Weights of a small GPT-style language model, trained from scratch on English Wikipedia: vocabulary 16384.
Each number is 50 + 10 x the weight over the matrix's rms, rounded and kept within 0 to 99. Layers, rows and columns count from 0.

# up: layer 7 MLP up, 256x64, rms 0.152, rows 243-255, columns 0-63
# down: layer 7 MLP down (transposed), 256x64, rms 0.261, rows 243-255, columns 0-63
up243:57 50 49 50 24 66 56 32 47 49 44 55 51 38 64 57 41 43 39 62 68 52 57 53 51 40 54 43 61 38 52 44 70 46 36 53 48 44 49 54 52 52 65 48 31 53 52 55 49 58 39 51 64 53 51 57 51 72 59 41 62 56 50 71
down243:47 47 59 53 29 59 54 69 40 60 52 43 53 42 37 54 34 56 52 53 53 52 54 43 55 58 41 51 49 54 40 46 41 57 47 67 72 36 40 40 65 57 34 54 71 58 39 49 51 41 43 41 40 61 45 35 50 55 52 46 50 50 46 69
up244:56 45 55 64 61 66 43 31 59 37 52 75 46 63 59 56 55 37 36 47 52 60 57 51 57 34 49 40 39 74 50 40 60 71 52 56 32 52 35 67 47 64 38 47 61 64 47 48 37 51 44 50 54 42 36 57 58 47 46 48 75 64 53 41
down244:56 55 78 38 36 56 43 63 50 57 46 58 44 61 65 47 53 61 62 74 49 54 38 45 62 62 52 47 55 62 49 45 61 48 36 41 68 54 41 24 54 47 64 58 67 75 44 52 43 39 48 38 46 49 45 35 56 55 62 55 49 43 35 45
up245:48 63 38 48 50 46 56 55 51 50 54 45 47 46 62 45 36 39 45 44 45 55 57 56 50 48 50 45 56 44 38 49 45 51 52 39 54 55 61 50 48 53 44 49 49 62 47 47 52 65 52 42 61 44 52 58 49 60 41 62 67 59 49 57
down245:51 35 52 49 53 51 47 49 42 37 33 60 52 62 51 49 60 50 49 54 47 48 45 48 48 57 56 65 48 40 63 50 50 57 42 52 47 49 56 57 54 47 50 50 52 52 44 40 49 49 54 59 40 48 55 54 54 46 50 56 45 49 56 47
up246:61 58 37 55 64 36 60 49 56 47 50 44 54 53 57 57 49 61 46 53 49 41 61 50 61 55 48 54 33 55 39 51 49 42 54 64 68 56 54 35 53 62 54 56 48 45 55 48 47 56 36 50 57 43 56 37 44 62 51 66 56 52 52 46
down246:49 46 52 49 43 63 47 40 42 43 47 61 52 45 55 45 56 44 48 58 54 55 58 51 45 49 46 38 67 48 61 42 50 56 44 50 44 38 53 62 37 47 51 46 56 54 42 54 63 51 66 49 54 53 50 67 51 50 46 34 41 44 50 58
up247:36 37 57 60 32 52 38 42 68 56 66 24 47 25 47 58 42 60 46 44 43 37 54 62 39 40 47 41 35 70 60 41 43 36 54 35 51 51 66 47 45 64 56 76 50 64 32 35 47 44 56 40 60 57 38 58 55 59 45 45 63 56 47 52
down247:64 65 50 45 68 37 67 68 62 47 58 50 58 61 58 53 46 53 63 44 56 38 42 33 45 43 35 41 32 48 51 40 54 55 41 48 47 52 58 47 77 51 84 46 68 50 40 71 44 55 52 47 40 42 41 39 36 37 55 42 46 45 54 52
up248:46 57 53 45 78 48 68 48 57 41 41 57 25 50 42 58 58 54 67 62 43 59 56 33 36 60 42 45 54 48 53 38 73 35 46 43 45 46 55 59 43 47 52 65 31 55 44 45 79 41 48 54 40 64 49 37 46 56 74 44 52 45 36 41
down248:75 73 46 30 34 51 45 35 43 39 19 58 55 32 58 50 38 41 51 40 45 53 40 70 62 34 59 55 46 54 45 42 51 54 60 66 46 47 49 44 36 37 64 39 51 46 46 61 67 59 62 58 53 60 70 48 46 56 60 56 50 48 48 61
up249:51 46 44 36 64 47 51 55 53 45 52 61 62 52 50 41 49 50 50 45 49 51 47 52 55 47 53 55 52 51 59 48 46 49 54 40 55 48 42 49 52 55 47 52 53 54 59 49 58 49 54 46 54 57 52 42 39 49 51 56 45 54 36 42
down249:61 56 41 55 50 48 46 62 46 55 41 52 42 49 46 50 57 53 54 48 47 39 60 46 51 48 47 51 54 47 44 36 51 47 44 53 52 50 43 53 58 49 57 51 47 45 60 54 47 48 40 49 54 56 41 49 50 48 43 47 51 46 50 49
up250:56 61 39 39 41 47 48 51 38 44 69 61 59 47 74 67 63 55 65 45 54 40 46 55 66 64 46 44 67 44 48 54 62 55 57 56 60 58 52 43 63 75 43 59 47 54 62 57 38 43 51 44 51 49 46 41 49 58 44 48 42 29 40 47
down250:58 50 42 57 82 46 54 45 44 49 52 64 45 61 48 55 38 58 49 33 48 60 32 56 62 29 56 39 51 58 49 46 60 31 40 42 45 25 70 55 51 64 45 56 48 48 44 37 54 51 32 62 62 55 47 44 54 51 73 44 53 43 55 61
up251:54 44 48 79 56 49 54 29 48 44 62 54 72 63 57 42 47 34 45 40 48 33 43 56 25 45 42 50 69 41 57 35 52 66 63 58 54 52 56 51 65 47 38 45 33 46 63 42 53 44 49 44 64 34 51 59 41 39 49 53 67 54 59 43
down251:47 30 33 33 60 42 73 53 42 56 56 47 38 35 54 47 44 40 57 46 58 46 52 56 50 69 55 41 46 43 43 61 70 47 37 47 44 48 48 46 45 47 44 75 60 45 56 60 62 61 62 53 24 62 35 63 56 56 36 45 32 40 53 43
up252:57 63 39 60 50 55 59 54 62 51 50 49 59 35 42 45 33 72 40 58 53 42 48 54 46 52 51 29 64 65 32 63 47 55 42 47 56 59 49 55 38 57 44 54 52 47 56 42 50 47 55 57 50 58 49 37 47 56 51 46 47 49 54 51
down252:43 34 44 45 43 29 41 51 42 46 56 53 51 55 57 61 48 60 63 45 34 67 54 55 54 48 52 49 57 37 49 55 54 52 70 49 43 62 53 38 49 48 50 35 37 41 57 42 33 55 69 54 61 46 45 71 58 50 52 43 34 46 58 67
up253:56 18 33 33 50 66 68 43 27 43 60 47 53 32 39 65 53 44 54 59 26 51 81 43 64 40 52 53 57 46 46 52 64 45 61 36 63 35 54 37 57 40 55 45 33 57 51 63 54 26 38 38 57 39 38 52 38 46 32 47 77 57 51 59
down253:47 65 68 46 50 39 48 49 55 49 71 48 83 42 42 65 55 54 44 56 41 62 44 31 64 47 75 74 64 43 37 39 51 39 34 61 30 38 49 54 33 62 86 35 59 56 15 57 48 34 54 45 56 37 69 42 30 62 45 68 38 50 50 57
up254:49 51 51 42 49 47 55 46 41 45 63 48 39 56 59 37 40 49 58 50 33 50 48 61 64 38 50 58 68 86 36 45 54 35 56 33 43 63 38 41 45 49 52 64 65 50 43 60 57 35 57 45 44 61 48 56 57 50 49 38 57 58 53 45
down254:50 60 60 59 67 60 41 66 63 68 33 47 57 43 47 59 36 47 37 67 42 57 59 47 57 61 33 54 52 46 43 73 42 65 75 56 69 51 65 37 39 53 58 54 35 73 54 51 58 68 59 48 49 43 42 59 38 67 64 31 26 48 44 62
up255:67 49 51 39 30 63 36 45 45 52 69 58 69 58 47 57 53 52 45 53 36 36 49 43 56 41 44 44 34 58 37 54 48 48 52 53 63 56 63 56 46 54 49 61 38 39 54 39 48 55 37 38 63 45 47 47 41 61 25 44 39 47 32 44
down255:36 31 35 58 41 63 60 57 40 41 38 53 63 46 59 62 46 50 38 41 42 46 35 63 55 54 62 49 53 26 66 57 46 56 32 49 43 42 63 62 35 40 38 39 62 45 53 43 56 38 53 53 39 58 77 37 44 50 48 57 47 50 46 64